{"init_std_up": 0.125, "lr_head": 0.0112, "warmup_steps": 200}
Each number is 500 + 40 x the weight over its row's rms, rounded and kept within 0 to 999. Layers, rows and columns count from 0. Numbers have three digits each. The size before them is the row's rms in percent of the matrix's.

# layer 10 MLP down, 96x576, rms 0.182, rows 49-95, columns 144-287
109:481527548453519519477519431481503475532391485486471512463522500435463476511537435464459539475536471479476500522543489470480426435555505474482565461485477475577530510450504522483523561508488464527475567470469508453503477488522492505543564528409463461435519495561470490609497492526490477475525584458502480467464472505488486513454522490547481512492528548481460537468511563500544497505490491508506523492513412502541517530466512531455427
095:546499500487502468495499506522465540498508524522512551493478563537596561527588536487515547455450548488492496509528477573512450434452507468543494554539435445493478428541471464501494498494550524559491541414434523471543539532486475539545426567453425499473504555503542469435489448540506529514535531445476669460486467529559477483481457508506584457508489591503547510507446475465465509467502441530472521432509494498480513512521455550475605
097:524484454505447520529492526481539508522513498540561513471468466358497482502510471473538474558483528499547517497490477484504476514502508540536457498490459555426490495505442551481482469552520457521444511516527533517517515518511483526517564523483513508514542505584496463514432481546503476510508574528532453534452538573514541531521529513526563593525482566549518504440556505482451511476496516660512496509568502509499481459513497454497555
104:546547459501467496479492440496519429523545512507536513467491451470435506424540462483547538584447521511500533499577507563542485472474542544518495494470487556534436427482521517539458506475476514445489500491532549445473528498552499510491567590539541564480491494521497499494527520480496473437532456487539504475483557456546469512451492430557556451558452489540543513552527468443588528510455463443548557492516499421444565467569498440539516
095:480503490544513481540562506515474518483547516487582456503448446475514576525469395565511524512498539515543503453507475508489461503482444505493494516610500522495447570561489504407518517471454525536541483463493479484532512542513477556522489529466459565482561440462412497535500491501530600523535496575443468509469477419560485540481513590571515519444452486496485466543560508533462503574545541511482579533523522447526475477521488485623554
108:451491490499471489469486458500549455539496542498553546502433489444425484531517449534516526421492474424478583484444560490512428486431449551483493539533505507521454463502544513502521478456465442479527441500587567520545539435509544576424441522503574552503496460441517513463512437586520513488542493498469428524510538520534464456476509456515513489418458512521504474543558485578537484493494480484508478568469482473505518520502542499539436
102:458461558520509444464495455505520552544552590426481492464504457577525552557481549565523524507497393551536462450509452566534495455463462541598541476500425493464498455437494500567439504510479553479563450510465505458545559517514532523514470501501490483522544501471464464414501491456546490426469423575491476510507475447518537454588499486534498483498489513459510568467526503431527467517499502508521486408454490470523460498535433500548504
103:463480475482509532510535485519459532476432536491515486489531485434457525498490487531517509478528499505477562502470473471457461474509522477487573544494517462512522466409525484502524534468452453460549510573446469474490501517432558517514433455521557433498458477506499458531479476546485484521376526472546545576522535549452501430472483484577516486499502538535489568513447525472591549531469506597583476526498522449594460495524470632477521
102:523476489502512487493510495564508498482488470557495472460506552417550607501501487445472499495517466568446459520512424500459548414510503455516552479463472533502506489484479435554482516493480485545526452486528492449444569439472491525529518446484511513512421513456521464452559473557520518481496512543564482441426492486477527514545569552500488468481498490500517478518475506538467494480500511584503476532509535441500467519533474496472456
100:458474457531538519475564518444515495474513519422516479526484461534468522582521491523544492453447616537522485509509514475559394498519574475496515478514492567603486483503457482499503548589516488538533463534505557532506550583480460450497474550496480549494495525490446493505425540447525474438532565557472534478535498448584599522519512544497518491494507548501540409526480482439541454504493589574518557492490516457458484545491529500497532
100:564560476474500461513516500536420483527507533450502571433513457564430528468546541539457477508639546518516553410525402571498475554467498512483473496539486558499524557505543501498455454543516510482451493491561511477535501545493495477490475492523542549487548488505523540451536496484502492553535486535481484456432508438570544491542457494490491472485512526528450588473444488502537489504543488501529533510505521466484467564557483473514479
097:515468560454511473543463527412558509510513516454443553510514501520499576532578567468467554482522510467469505550463502544527518474497506468460503555531479438498495547476474510513510494509509464472492543461519527493492485577477456470434544526535508569537523469479450457505434503476511574473513447482517465480467498496573469454526548420451494539505494452493624473438490473423414435453435482490470498557486538505460498427497511537522484
108:487525488477478459523515541489521450485499449458496526538529503470513459445537487468541479531516522505502476492489557432486494451493445495483448547510477422501584460488419522413510440484591498491484490529591469412579517553489557466528465495534552496432565515521453449562520589489511499510495510498446467536525487504518502528453553513423508529521528544533514526552472451532488527480452520568497527446519502574507503468499550476528535
098:513511521517549495509454539532417448462446474485491456559477501438447540475568445526566458496484508516511529474487517422546471501538538503549425475515499511394463478446507461450511477488461454488525525509517449505490475487455493463452420535507629533510491446575486497501371433552482523592472459518565548510485445483516498493486556506462511478450469518506481498544537529418469520484529538490480554525557418512457595490505486464518491
098:474471500541582519574478490478500504460464515458528489450442490512506502488471505537553501514450441501438472478572568472462454454557518498431488533502575499473445438539490491460506589512466481517536441460516546471503524506479477416574415491499550432420415412461565448505442476527518439513495489499539539478497516469526479523497441523555538467482483424500490571488445510495478484466522444564583530520526484524494463436471541515470504
098:516561549468484425470427444529546490442500498512474526488525501514473466546444519465497475426410525497591503552521518491513474463470449486571516522475582543448428495488532499483501463503539549499545477431526441526526464471439496546594487474457521474491485498414456481518498516490600453499498557510483462592518562532564544525506464406523554560487472504550509441444466496551537487488525429409510436514523492510516507528451555503582501
099:511485480482549431510514508543411458459553515522491500498512498461511474573475572570461556456427505553484491489441545507504483491572472509494371459550490509533495511472477438507507404491509542522576585514437586503444496493517460492516565473461546467463499492460557466518553524557499499581519499535511466542440534495565509527507428458544506484477446534558597520503479574477532480445576440449421481561520553510523495472488469529510543
098:516452493505575477498504448531390497500570556450518476527522561522436549489505517505574469472434459513477455476524492474489418407474439448457506469493517584463439462492507469433450510421545512511492506500529551512473444459483491536523452535439592528530543418533518522489520512484480445422493504494550527500447559515514480572513478525434493476488554539432482530429525478478533458449497514542432555527488502526475492584561498505487503
100:455553436444498546467447521504494531481553508519500535461509560511501542462483490569464591507607481482536508524460464540467552563540426499487485516526508479525536507513520495595553485398510529531551530481445531522525495573475508455544549464527485472490435537536518494510528493497500563491479437477460548486471448566491524507479483472454493471483497499494471463524539495485508523482492505475550520509522490430512511569513484405493516
097:454396453461508538517526487479462459485397501492547577500480417493509507460425522498564462527456510542457552506521500576489543480524472498438550497461548520506525414456531541433547483524501473449518517523476511512508472479545475460452456489503661454514476481496426536545504524498568580545546492574472517498473554502507461511576432460513501463487509579420531526491535556533537503495530524512462547517485444533449459545548553497449482
096:466485466513488547533462533547486545516498495516483578510511498532557525584466526524516521515555483501475463549556473446558572451458457448489544486498483555502487600566533469513484518500475511555507484572505512487434493507589471486425499431534495587474481485545503585495513453539578579488531518476495554485562547517481540437437516507505513504498519441496435501506428571450558568540473533496497460548461500530543567512436500468537494
092:532479491504522479536496434468561486547517485511500453505581544477542479451499489506526504505476502549516528458543465519509522542501568482466483545529531491522463478496444496515485544509483493488527488513527509520463455507493538543493481484441499496455441535476452510505454499536541530538442445506552490514425511571537493489499579488512553510415433470482451467473492508534595536521549475458441554455502458489537487505450521483487497
094:529514460498533484569518502561437513482498544505512529440471493527450521506500469524454513489538614469454509562517500518543455439488566487551496485496518600460468446556481511496486531543538522470490473589496453453516541502505491548564513478461482469563536478452499493518525532487546558569513520541512500543506481475547440483484550518563512545488444459450554533508469548478433564480535499524555461476534539491513559512549476467400529
098:520489471469488527488589523497572513465518428476540572495540501506551426499592530457479569482477481558411472532497531489490499544495445452443454457540485541529496466485467498550542481531500476539443500529523586525483495540417525525490500437477494459404497514474510520468456547476512508533481448463496504498514521536557476530496539438557581456502482458511470489465444550533510522481574455542477509514546490492497509471479506466505514
104:605530559473497474516449503497528486519491470437473534513493475473536503498461514557468511470495526427414478489481501494495508491471539541529511511483512534434513596517481496519649513538587444409483563491498560430461524490454532398516507508501466493528556558455500467513614511489445554538518514506517502471498402487505464462571490499517540532529549529531487534561448441572500524468522514532525469511510497543510498510538509545498439
095:455512481503434531472488554500471460574543556565475472505461481551560522476515524537507514429504493438469457595540446521459575577529489493434511491568463535493494525478535494491515537483471523508453435386500521488551508497487479445476489534509441490513517558541452523527456502532524558507480460477447490432542529419494444442500491539485499498560496507523523564428479519535523507515565555500425537485516529529506506474486458524467459
098:563430458475512592518502479443518538527584506481513480489494449556548537505496573573520517499488495552498536448415467514515430474549561434541503522512510583448514461526472561530539488532458471506470455502543461457494490597512456563459425489521452587534463560448556445463513567493476519476524485558514484464507570510500435467566493441550477448480479442447422475608481520551522512499394589474472518474497499532538409526551536479546462
097:442548467410450556560471534523466510450471567458565411471414472474511550521450476521494492512539531417492495451471442470487518550480479477478578529495556451530551563464445467574571493476492430476494588494491457483468497453492513476436484488502493473534524560485579425483444511455461550547508522430604585502527426498505502527556543501471507461479498504515481486538554560535482501436495513532524532544489540528523504482493499510471497
101:507517455534448562412469416446485438451500425535473468483507562573513481452463459528549403471441478434579473474485471501518506559437452518478448443491514505485449516458518601446449493433536447539520503471521510523404485477478470454474497488546509545415480470527512493547490514491485499395466535508507516509529564532480445544517477493422486532504499503571466441567491475497502489406423534534488539443478517537483496478543524537577567
094:473488473509452439500519579495490507507563498515519449509594480530521541428430526441572517497499468534479554502524489472511520535488470556530530512583524558541516457484513456430423502478492526521529448526485486464581430458486555563504568421437504469479474463592491471510522490481498511508534461507436655499571503530541461505579532473488553477470495501509472536462544544495449475494526466527498460579524487452573393499451459497438525
101:486502416535521500505548507466511577469420546504519456434500557489569479491447461510454530498506421517495489519547481464456536536485580514478471553451562492524448453556492486516547439468472464580554487422550570412537504499442530556523519443492446539501522503573527500504570523576472532476514505538527510545498491498506499476451442492505474478524469561459552465478504453519467505511484515480546509530498461431508532447439449445489507
095:499482479473509521533501477452566542472545538349471487487463581538507532443576614560414482504484483473495537500490470505520538425594499517483531531500561501499465542494439534477561512510507470451408470534500457544485511531495516484499462549436511496473510588504515521478456498443435464443460493576455490517537458483503545488445487509518552461542511544499504560500466517487485575520534537514474499464527459502479438529534501492506496
104:538516556499460550534559590493487504521495522485509489464535457507491560548536507454474467541483505533479522549503508541538447494480442521528461554451412459455549543476426437472490465506540527435452497546503519540494475484498407499496488505510512478496522592495496533463437489454477393489463532514410498488457472464528508478433462560481471528472521515551513458608546519535504535523455484540468469406542508464557501500488512484460433
105:501541487500538447410429504446513543466513474540458486412468605551461509537428519480516516525481505500477465560521487523405488526472506497527478523513547461485528464446555523482490445503473461561513436504491513528476548436501578466490552514504491511508568521585546426501505540539533469493478492451517457501485462488513497534551417438487469522482495526508491518525450453466474593503470564494486491534478540423434508517467502531491547
100:512478553473509519480472412512461538530472390482530490465462478539514513497514546530435460595467495456550512487518536537509499492548471472478460454427468555461481590544475509520371502424540590533457507525520541516461533508556482460510540470439474562557494499538500500539504487500481560471530459473489522458472547473511481494544518428487477507451498470554471583449566517467458538569503453490537525526527457464531474499533510415510484
094:486478505505531508493478485517543506491457556534524483524529570475537511496463460551501469498443547461461485447477524500484437450507477493455518524555497485507497506414512522513442480551507579474545525472371518469525518493561540492529543465461550418563498469498509454531429508444458509488482450526476507494509516445508516523466466415523476518457477563564522483510505571521445462499523521483448506522490531553502547532454455442538417
110:511425487492504512513438438438478523505492529447463533474526525509502519558535493467503471567468516446508519545525540456559547497500510483508517475511514445534462519511478468522500497514578418468537437485495534504459492485494500457479503533553461526569504437540543446428509463495544516516523516536507563444498510540536452553473507588514464518436458515505452474473514503525468539494480477507475450470509480475521470433458462532501492
087:591480481508416501470521440513563495466590483456462505441554502543506507422545640486524512516459540580549500488514500465462553509455490490536571503464481585408505440525484450515447498467582428476527528513490494506457449498455534512483469503494441559493535501467468430483476497528581527465487510567510467543527480503486506456507500424534475460554523467471489458456498428499496508453568444549368504495448547499485530474526535571489498
102:496537512526484512480457511538517529477516546481469550493553521467468534564444531507426521440482518467515455494517419523499490589520554522533477522561536514550561520447404463488534469475503552436509543455508484538512506426536493466495530489504594483449542537532484511508463465492489536479484515487485535521391487462385536524465516497506543506515510511481453503426524513535486479589566474432557525452483447563499480540500491531454462
101:468455468544478390469504509532450533528587504466490522537476511536541513530500510481508490517457529483579470513547513480534515542468504475505480563453477521464468521530564547500483521478467417503581430489562504502512479478525519558450548544514468536511579473508481473527424462580500552538553460482460501412544506537489452463464498520532453471508495554508506571505498498524416547455482478502492448517477520529526482451412509456490475
097:535515470547482483494539495509573480453491454464473482551437480526501525540475526471529450459544481464494487490496503466484491463545455469491474535406504452550600547512491502477507524557553489606457486444495468443438498522493499405533522472520454422478472480559477540542452508516507471433525536475513467482565505548496478499496532523491524546532498476555431531491484560485499587518406504477542441423490486494461501502409511557489455
107:464597499544550503479458451481406489531458549534587555512591552519482534498536482492509517435489472510520512555477518507517498502496482532451506458483513490491473468461472460507489454453497452497493443455483475531549507484485435441543558534435561467512490508429492514503571534524543470457484502488557461503460536477483480501563474457500551470477524478476492488500484513500576439464474462433531496584583516507486491518519458521443489
102:485469500470438518523455486450536515502508557507568553524491552454444551549541487515528554481408433506452511531523530477450502530545515490520441479605532531509437465454527443487498577596463499439460507500514546459525476532580553575494565530491558500564514529513506558502525452533381505538498439506498525440502464471520540541549543511496503484478543496457490483538454501466499455551576602456456574511549464479463518566503509532533415
099:513553477457485550492527516515473477553479558553514474502491478493584502465512555507565491515540460430517483505518472509492548499536503554453552401513520544438554503547483530416502445477459487476500466448501504458520573484512497486544506498479520474493538494577464453490551511536512552534480561501426436439537543499468462448501500471537494552501492498506525570454543534480611468525554557479554493492473533538475547512462616460511555
100:424487539497495504494514464433441461463532437527444543489477451511494489468535527387497503479478524529568512477516435455474465511484494433510501528535466501496578472552534511456446543511492500527521508477552514502541574481405463448523490540508496475485508548596466553369459462524441418483557527498553551510487452485472546475458435581501493596514498611516430509508513469431487516456490518424450510494471506524492542556474497536444452
099:483533421507507523529459522492537542564531429493481535416460494464505506479461441451496531491492514472537416538541482471559468523480491532433505501530499509534524492550458459488518462496435505517515500476525509516465548470462548474456503529512519419513551467521485451497482464468512547421518554432471511502463490508471464518456436461534533569467450468532523506561481493493483520416545497510494479478535462503492485499505533474413485
095:480475494449499438512477456519521448504488537558511524507507498553480484562488458427510525444585545517555485501551434509472566466513454500503478561426559569474477417492479620498516526532484511480504506447518532457454486477500529478520470499441505490542516536521500568488480475489538516543491563460559502513520538545492608588504439464501516518533538576510557526521494498528534449450518467574511525449527473441443558494524454491443521